From a checkpoint of a small transformer trained on Wikipedia: vocabulary 6486, biases on query, key and value.
Each number is 50 + 12 x the weight over its row's rms, rounded and kept within 0 to 99. Layers, rows and columns count from 0. The size before them is the row's rms in percent of the matrix's.

# layer 5 MLP down, 192x512, rms 0.289, rows 182-191, columns 256-383
092:46 50 66 57 42 64 30 65 48 35 58 61 52 64 41 46 37 34 51 56 51 44 45 45 60 56 50 48 48 60 61 57 45 74 52 52 25 56 52 60 71 53 53 35 68 35 49 33 66 60 36 39 57 52 50 72 29 42 52 53 60 27 64 56 60 46 49 36 48 46 48 30 66 71 73 57 53 52 49 53 44 55 43 53 72 61 67 59 62 57 56 70 49 50 38 54 24 30 55 58 67 33 56 49 62 53 53 40 52 63 61 35 59 57 23 65 61 68 65 59 44 51 51 32 54 68 43 56
101:10 58 58 45 38 66 48 42 33 64 70 56 55 52 34 61 42 49 28 54 45 54 42 63 46 37 54 64 53 69 69 45 68 67 45 51 35 35 49 47 67 32 57 29 42 49 58 73 59 58 43 51 47 36 44 55 42 84 25 66 62 42 32 47 57 53 52 59 69 51 32 49 26 29 40 55 56 61 42 39 47 69 51 50 75 54 67 33 45 52 56 60 42 40 36 43 54 68 43 36 59 52 19 31 48 64 56 40 57 49 41 50 51 44 57 59 44 61 54 66 53 63 41 47 65 47 40 56
090:44 75 45 66 36 52 54 41 46 62 32 46 73 41 38 47 52 42 40 39 50 67 41 63 64 46 51 43 44 55 60 58 52 65 48 49 30 48 68 47 67 48 50 45 63 35 57 62 54 56 66 53 65 59 65 64 53 46 78 50 47 31 54 44 43 60 39 67 49 49 69 45 58 29 73 57 54 41 49 65 41 53 48 41 61 37 38 55 62 49 51 76 42 40 53 48 51 64 42 47 61 56 53 45 43 64 42 63 60 47 52 61 54 67 40 73 76 55 55 51 48 34 75 45 48 53 52 48
106:58 28 62 39 45 43 60 46 36 55 53 42 50 50 42 57 64 26 70 76 60 39 45 61 48 67 56 38 41 61 29 72 52 54 80 43 38 73 55 67 34 49 51 26 60 66 61 48 79 65 50 47 42 64 53 74 23 59 73 67 34 44 39 52 54 38 44 64 27 24 39 56 39 58 53 61 53 23 49 62 44 46 59 65 37 52 53 49 61 40 45 34 64 83 61 34 48 32 35 54 57 68 57 56 70 59 52 48 71 65 48 62 51 27 44 72 69 26 52 37 50 49 58 29 46 62 69 46
102:56 23 42 80 43 54 18 54 27 41 73 60 68 55 41 29 44 56 55 49 48 61 51 48 52 62 42 41 48 26 60 42 54 44 60 62 44 50 52 60 79 49 34 57 69 62 44 53 72 59 51 40 39 62 64 41 50 51 40 40 43 45 39 73 36 62 63 49 78 27 56 67 15 59 34 51 44 51 50 52 39 30 21 46 57 77 45 49 52 44 29 42 34 45 68 44 50 59 60 27 32 49 57 40 41 68 72 45 40 68 51 35 80 60 50 46 55 47 55 54 45 56 54 44 33 55 61 48
106:44 43 41 46 36 25 67 77 35 63 40 52 67 56 76 78 19 56 59 61 47 26 60 67 62 81 57 32 52 49 67 45 39 58 55 39 42 41 38 33 67 34 34 45 39 56 54 53 38 56 52 43 56 52 40 46 58 53 44 33 76 51 65 41 39 52 64 64 34 56 38 56 44 40 61 53 72 38 40 57 57 65 48 62 38 47 38 37 43 58 38 59 38 59 58 52 48 69 47 52 27 69 56 56 49 39 38 62 60 38 60 34 45 54 44 44 57 54 51 34 53 45 64 39 49 74 41 57
101:67 61 46 69 42 61 35 54 51 41 66 61 51 56 55 43 44 66 61 63 66 44 51 33 74 50 58 64 46 55 38 69 48 15 57 56 56 48 58 70 72 26 53 39 57 60 56 61 31 38 60 42 46 48 79 38 46 39 62 59 49 45 43 43 42 61 79 35 58 43 28 36 50 36 68 38 42 56 45 38 75 45 51 48 49 27 37 36 43 75 50 74 68 46 55 56 27 44 52 58 39 39 53 44 53 38 34 52 44 47 38 45 41 32 58 45 52 58 48 25 41 28 47 41 59 46 52 56
098:60 54 58 46 58 57 46 40 49 30 36 41 62 40 58 38 59 49 50 65 46 48 49 53 41 29 54 46 72 50 66 95 62 62 59 44 42 51 32 66 49 49 43 38 56 55 40 63 47 60 54 73 43 49 44 23 36 69 29 39 50 61 44 45 41 59 46 56 69 45 33 49 50 49 71 48 52 72 60 25 53 43 51 53 37 49 70 50 66 49 45 44 57 52 49 50 34 53 66 66 52 43 68 45 69 63 60 49 43 40 58 62 77 47 72 68 38 46 17 60 59 36 58 49 57 50 51 71
098:59 51 54 56 47 40 50 49 41 24 42 44 28 71 52 46 53 44 51 43 46 45 61 70 51 33 47 55 68 80 55 39 47 40 58 61 39 45 50 67 42 39 36 42 49 67 38 46 76 46 45 51 53 27 42 45 46 66 44 57 52 50 58 41 38 38 79 51 27 29 27 45 65 49 47 33 47 49 50 33 48 57 61 59 37 56 42 40 56 41 55 73 77 70 42 50 51 42 66 37 33 61 60 37 37 52 45 42 39 54 46 39 56 54 39 46 27 36 54 61 38 58 37 34 36 60 58 60
105:58 56 30 30 56 61 57 59 52 26 33 69 50 51 40 52 70 45 45 64 52 47 49 50 41 41 36 63 35 50 41 45 51 51 62 57 49 57 35 65 67 62 32 63 21 67 51 55 35 39 58 49 51 50 57 49 44 57 42 62 60 29 56 35 58 30 61 52 37 44 69 44 59 73 37 39 37 53 41 42 63 44 47 46 53 54 53 55 59 26 61 29 30 45 63 68 46 34 52 49 59 68 60 46 32 64 33 41 26 57 31 62 29 63 38 21 46 35 31 47 48 61 50 28 52 51 43 47